From a checkpoint of a small transformer trained on Wikipedia: 10231 steps.
Each number is 128 + 32 x the weight over its row's rms, rounded and kept within 0 to 255. Layers, rows and columns count from 0. The size above them is the row's rms in percent of the matrix's.

# layer 2 MLP up, 1280x320, rms 0.0661, rows 1199-1218, columns 0-79
size [103  99  94  96 100  93 103  93  93  97  91 104  81  99 105  95  92 110  85  93]
[[117 172 144 145 123 123 172 129 140 103 205 120 158  92 149 168 141  84 123 110 124 143  99 152 134 158 141 130 113 143 141 135 129 145 137 132 139 161 122  89 140 161 143 124 143 103  69  61 161 122 122 121 201 119 151 140  99 132 119 193 124 153  75 104  92 142 149 152  98  36 140 137 166 126 160  96 116 161 142 159]
 [148 161 168 162 133 103 197  87  74  72  64 133 109 103 123 106 107 163 162 121 156 131  85 112 166 141 110 162 110  73 181 138 132 148 160 160 130 112 160 159  85 135 150 119 194 151 106 111 155 132  96 155 125 108 146 150  98 113 143 137 193 110 152  96 176 148 137  89 137  50 140  86 153 116 139 153 126  76 133  63]
 [143 183  76 119 164 125 121 115 114 136 149  94 148 194 116 140  99 138 150  97 174  95 155 123 142 137  94 150 112 107 106 163 112 134  99  75  74 147  98 163 135 161 109  80 189 148 141 151 115 106  84 124 167 142  66 177  66 153  90 150 103 148 119  97  63 160 111 179 104 132 112 139 224 149 183 132 138 109 122  69]
 [160 104 119 122 124 125 103 105 152 106 134 104 147 151 131 109 113 169 109 120 147  82 108  90 132 162 161  56 139  98  54 123  98  94 103 130 190 115 127 109 108 173 155  94 171 153 111 126 103 179 118 202 175 121 128 190  79 162  79 155 187 122 104 121  88 147 165  81 103 150 185  96 132 188 104 120 189 128 128 108]
 [ 75 142 153 123 119 136 144 137 143 161 165 120 155 179 102 113 107 126 109  52  82 117 120 145 134 138 117 132 114 172 121 170 146 145 191 152 131  97 160 128  78  74 147 105 121 101 155 126 106 141 110 126 163  97 151 163 127 170 164 106 104 116 150 147 148 172 115  57 110 115 135 207 131 128 134  99 141 130 117 144]
 [ 91 126 168 149 147 122 153 127 142 135 123 168  86 136 135 127 132 174  94 173  57  85 119 116  36  79 110  85 126 217 122 151 145 144 136 113 107 134  98 148  99 102 110 131 114 131 162 129 116 135 133 106 100 176 114 157  85 106 101 119  58 119 181 164 110 129 107 142 134 130 137 166 153 105 165  97 128  32  68 139]
 [126  93 127 104 105 150 156  96 117 167  98 134 128  63 114 108 101 144 130  75 143 167  77 125 123 112 120  87  92 198 141  75 142 122 150  99 102 111 145  89 139 127  88 131  92  88 136 110  81 135  64 181  82  79  85 138 114 113  83  99 169 178 143 138  96 149 130 143 159 135 120 118 137 173 152 112 126  61 113  65]
 [124 136 123 126 118 170  92  59 183 187 113 130 125 176 113 112 104 168 158 174 177  28 120 137 169 123 163 112 130  78  72 106 157 168 130 137  83 149 174 133 118 155  96 172  91 165 162 171 106 150 141 138 125  99 143 136 166 173 170 130  65 128 119  70 124 137 132 159 119  61 155  97 159 195 135 177 169 153 115 101]
 [120 151 145 100 123  83 106  91 152 115  95 140  88  77 158  87 104 186 107 157 123 132  57 106 170 126 109 125 123  84 134 161 117  92 153  88 157 173 119 164 136 173  66  88 136 139 147 138 111 186  62  99 135 122 111 162  66 102 149 128 120 123 129  87  87  99  77 144 109 131 115 105 182 108 192 103  80 149  54  93]
 [183 128 163 132 159 133 169 141  71 143 151 132 160 145 121 190 104 111 177  68 105 169  73 121 124 109 163 104 123 143 153  76 110 120  52 171 115 146 161 133 126  99 112 121  89 122 139 123 134 146 177 140  94 119 188 110 164  90  65 102 153 184 130 132 165 160 129 127 157 108 148 124 193 162 113 144  78 140 155  86]
 [184 124 106 148 137 107 135 118 102  83 104 151 116  89 155 208 113  80 114 168 108  91  57 100 117 149 193 147 159  87 108 154 143  98 118 138 150 161 171 108 120 160  64 170 135 154 122 153 158  88  54 140 171 117 149 102 133 136 102 132 107 134 145  80 102  98 137  74 120 150 170 109 141 164 151 151 141 115  94 120]
 [125 151 138 121 139 103 144  47 113 161 168 132 151 128  95 109 181 120 115  78  95 133 136 179 145 116 153  85 142 129 136  80 171 144  83  92 142 136 102 117 157 119 141 198  86 137 182  88 184 117 108 159 124 114 130 142  86 112 111 120 136 198 162 103  96  52 116 121 123 110 154 140 151 207 142 160 109  93  96 146]
 [168  75 180 155  91 151  89 134 132  95 100 189  92  87  70 125 115 143  99 112  90 136 152 105  54 135 147 126 142 161 127 131  83 143 162 158 163 103 146 165 109 119 101 143  83 181 130 127  96 147 136 157 136 108 101  99 147 150 123 145 151 134 161  91 141 151 132  84  91 176 154 159 101  76  85 104 121 105 116  64]
 [176 143 110  88  85  98 104 120 157 128 121  79 121 120 161  89 118 146 150 163 146 111 136  93 146 102 125  90  87 158 173 158  92 132 148 122 183  87  48 145 146 104 162 111 119 128 158 107 143  97  38 159 106 177 154 134 103 108 136 166 136 177 148 147 129  54 105 150 105 165 162 138 138 164 159 100 105  86 196 139]
 [128 165 125 107 120 126 131 120 144 216 143 147 196 100 113 149 121 133 139 137 151 122 148 144 100  54  96 111 105 127  92 125 108 154  86 176 138 107 118 166 110  91 145 173 152 152 134 107 107 102 181 167  81  97 153 123  77 107 109 127  78  91 131 114 133 122 144 114 123 130  55 142 165 147  89 113 138 122 146 151]
 [103 134 130  65 106  97 127 124 156  86 199 107 147 132 101 129 128 118 155  80 121 111 122  90 147 111 144 133  74 120 130 183 122  93 165 178 131  99  97 105  69 112 138 132  71 153 132 143 181 109 113 146 134 122 164 123  95 122 154 130 157 159 147 169 152  90 164 152 109  84 154 108 135 129 110 141  85  79 119 129]
 [126 153 110 151 113  87  77 141 102  95 126 112 109  86  97 143 129 141  72 119  84  47  61 110 126 200 127 117 125  94 110 135 136 114  83 152 134 112 120 114  81 140 123  94  94 142 143 118  74  98  69 141  79 182 181 126  66 123 153 136 155 112 136  93 136  67 208  73 122 138  73  25 124 115 126 127 158  85 145 145]
 [120 144 119 116 121 117 152 116 114 131 119 135 121 157 116 133 117 177 163 156 113 116 113 125 118  97 100  92  88 123 166 101  65 113 165 171  92 163 121  96 169  96 144 155 170  90 131 161 112 158 106 138 114  89  97 209  77 112 123 106 122 154 170 181  81 130 168 113 125 173 104  79 150 171 128 147  28  95 114  92]
 [ 36 142 138 155 158 117 126  75 101 146 142 136 161 116 184  85 122 157  97 153 133  91 126 166 144 141 143 163 157  63 124 104 142 132 140  84  86 157 191 104 128  68 136  86 133  52  90 147 141 164 144 177 144  81 158 101 110 102 104 144 139 110 129 116  90 135 112 107 117 188 146 188 151 127 141 105 109 147  54  72]
 [133 127 100 168 130 164  92 144 108 124 145 166 127 139  66 181 176 166 119 151  92 139 131 120  86 132  68 114 153 159 199 103 118  73 164  93  81 112  85 154  90 138 156 140 138  88 113 117 168 121 179 127  60 101 120 144 108  74 114 144 111 122 140 102 149 119 140 145 134 110 137  94 159 139 163 205 113 116 134 102]]
# layer 2 MLP down (transposed), 1280x320, rms 0.0566, rows 1199-1218, columns 0-79
size [ 99 104  95  99  97  95 102  94  94  99  93  99  85 100 102  93  91 108  88  94]
[[106 164  84 123  99 123 123 161 104 135 148  77 152  93 152 143 113 149  83  94 148  87  92 161 140  95 130 161  98 143 105 161 120 127 124 183 129 170  90 138  86 148 141 172 105 139 152 156 143 172 142 120 124 144 138 119 158 146 131  88 125  66 155 167 108 192 178 153 156  70 112 180 175 106 120 124 123 170 128 119]
 [138 167 127 135 125 123 103  98 137 110 111 113 119  87 133 153 127 136 138 146 107 154 110 169 151 140 111  86 146 172 133  90 195 131 152 140 158  74 172 139  88 137 117 159  91 144  76 160 129  42  87 149  77  98 154 126 126  98 152 133 156  96  81 119 148 120 123 120  84 131 138 114 126 197 140 125  85 130  98  76]
 [123 145 124 103 117 102  16  76  89 100  79  86 102 173 128  69 139  65 148 102 115  77 120 130 139 159 123 158 110  99  89 107 121 119 155 129 113 116  84 102  79 156 168  86 127 177 142 161 130 130 151 115 116 117 142 149  86 126 143 142 131 134 156 140  87 157 134 156 124 110 112  42 107 153  99 127 141 138  97 141]
 [117  99 182 107 149  86 123 135 113 144 173 170 158 112 114 114 130 141 101 111 169 149 107 101 138 129 148 131 112  54 132 131  70  63 110 114 165 143  93 121  82 189 142 136 167  99 130 131  82 157 131 117 120 197 185 118 138 118 103 188 144 138 170 132  68  99  92 148 125 143 127  48 124 120 101 107 151 126 137 113]
 [132 120 138 130 140 179 112  98  91 127  92 165 124 117 126 105 196 146 155 114 135 112 115 154 201 179 156 131 213 137  72  82 119  99 104 100 157  78 156 140 125  84 124 149 144 145  95 139 149 183 104 121 138 156 171 123 147 134 132 130 196  98 191  56 172 152  98 149 129  85 162 148  83 156 161 137 116 174 129  76]
 [116  89 178 137 148 172 105 114 138 100  93 172 139 122 149 135 156 128 122  69 107 111 137 174 138 114 109 145 149 122 108 119 124 112 153 122 111  79 157 171 171 147 126 144 209 118 161 143  49 123 156 118 126 113 124 119 131  84 112 132  97  94 137 101  71 145 112 116 131 121 170  98 131 100 114 101 132 127 190 125]
 [113 134 116 124 114 101 103 143 136 143  99 125 108  89 123 117 121 135 131  99 151 129  89 164 190 107 185 163 164  90 129 119 146 127  49 181 121 116 142 166 127 117 153 135 134 141 186  99 110 154 155  53 116 150 113 102  82 180 163 161 153 149 120 158 146 102 148 128 152 162 139 161 127 122 139 194 121  44 109 168]
 [119 145 208 172 126 131  98 186 145 118 133 175 106 213 116 135 184 143  89 140 117 120 137  73 106 137 137 142 115 116 127 114  97 150 162 105 166 151 132 162 171 119 127 109 105 111 181 120 118 124 175  87 148 167 108 143 137 157 182 149 144 170 161 155 108 100 118 180  98 194  97 107  95 119 148  99 151 100 132 125]
 [150 103 157 138 133 169 135 112 137 119 102 107 107 102 100 186 129 119 136 143  84 165 164 146 116 120 117  95 180 152 122  54 146 189 158 178 174 168 105 151 168  76 130 113 193  87 145 152 131 149 152 157 151 153 129 105 111  40 131 157  84 120 160 115 150 102  35 130 145 126 149  74 145 136 141  69 102  72 119  95]
 [ 80  99 152 131 146 111 106 106  98 114 131 165  88 138 131 125 100 163 102 146 162 126  56  93 162 179 144 134 119  90 113 108  94 156 143  99 128 135 138 183 146  87  60 129 115  93 129 138  82 139 130 139  64  85 145  81 147  71  80 148 148 140 133 164 180 146  90 190 194 196 165  86 106  89 107 139  67  77 123 136]
 [134 129 113 152 126 150 156 149 134 125  85 129 109 152 131 133 169  88 140 145  95 146 159 108 134 104 140 132 130 140  93 118 122 108 120 115  99  79 130 141  75 168  91 104 101 147 129 110 147 157 115 142 168 113 140 125 178 184 134  85 117  89 156 144 143 193 150 131 123  84 148 160 148 151 143 114 178 150  82  95]
 [105 107  83  90 141  74 142 127  66 189 147 130 122 117 158 148 141 129 129 192 100 132 155  99  75 102  78  82 110 112 144 113 142  91 150 111 125 119  66 129 150 195 160 123 145 117 205 157 119 123 143 131  85 171 142  82 148 104 135 124 135 143 117 114 133 145 137  84 183 102 133  90  81  88 149 134 103  86  34 137]
 [ 83 131 153 143 106 110 134  96  65 116 142 180  92 151 178 134 127 122 147 144 138 120 120 157 134 140 138 148 114 102 105 121 111  94 165  80  95 115 190 122 117 149 101 150 110 136 129 142 111 164  60 106  88 109  96  72 166 121 115 162 115 170 108 141 116 173 113  83  80 151 148 156 142 121  70 108 116 199 153  92]
 [111 114  98  97  80 131 145 188 119 166 106  37 170  92 127 142 158 112 126 185 160 119 111 154 116 150 150 160 141 189 152 158 156 170  83 143 159 169 107 183 137 133 184 145 142  87 182 141 131 153 166 149 132 130 136 126 139 126 137 122  67 160 170 146 130 176 166 118 171  75 141 119  69 118 117 138 134 165 106 124]
 [160 117  99 158 127 149 128 188 134 142  91 193 117 138 146 104  87 168  97 115  71 113 160 116 145  36 168 173 140  94 117 128 165 101  85 142 159 120 104 105 122  94  86 118 139 134 173 140 108  88 118 108  85 157 174 154 144  96 124 111 145  96 133 176  99 116  89 150 131 155  71 110 148  67 115 161 108  97 165 112]
 [186 108 138 143 116 137 110 120 172 145 156 147 102 108  95 119 199 148 122 112 133 115 132 114 102 138 159 167 144 144 132 167 128 111 120  56 163  96 144 178 135 113 182 116 164  77 148  87 163 111 160 129 105  85 156 103 125 122 118 136 117 184 126  84 132 177 159 212 110 135 111 123  80 121 105 144 124 115 102 125]
 [143 146 114 156 113 133 140 137 177 153 131 110 155 129  97 131 108 113 149 181 149 160 161 111 131  64 179 132 116 143 122  97 121 142 133 130 161 114 121 151 104 150 157  86  80 138 129 111 125 134 117 141  86 122  95 149 103  98 100 128  73 104 167 152 158 139 174 200 129 121  81 193 155 128 135 125 147  95 102 158]
 [ 78 150 109 129 106  62 134 175 126 130  74 107 111 124 100 119  74 137 130 128 111 174 152 153 142 146 112  97 113 126 145 121  86  84 129 113 136 152 112 159 161 147 131 175 245 144 174 161 135  99 120  99 138  80 161 180 123 125 125 102 125 126 144 154 100 137 123  94 164  89 114 120  95  62 125  92 124 109 123 120]
 [144 127 141  88 186 149 121 134 111 157 141 104 157 170 114 144 177 142 157  94 122  87 107 135 155 173  89 170 149 106  79 105 135 189 140 201 178 145 150 125 148 103  83 129 131  76 142 146 114 122 143 139 148 216 162  74 116 174 184 120 171  99 143 130 147 156 139 109 159  85 137 112  94 101 131  86  23 117 174 135]
 [162 126 125 131 130  78  96 133 163 117 145 189 132 152 139 127 155 135  85 139 179  99  71 114 140 155 138 156 122  72 129 124 115 164 145 106 115 128  68  78 168 132  88  96 118  97 157 128 111 151 142 103 124  76 113 191 109  90 145 163 115 172 124 148  95  90 126 190 174 134 127 106 126  85 151 154 194 147 159 109]]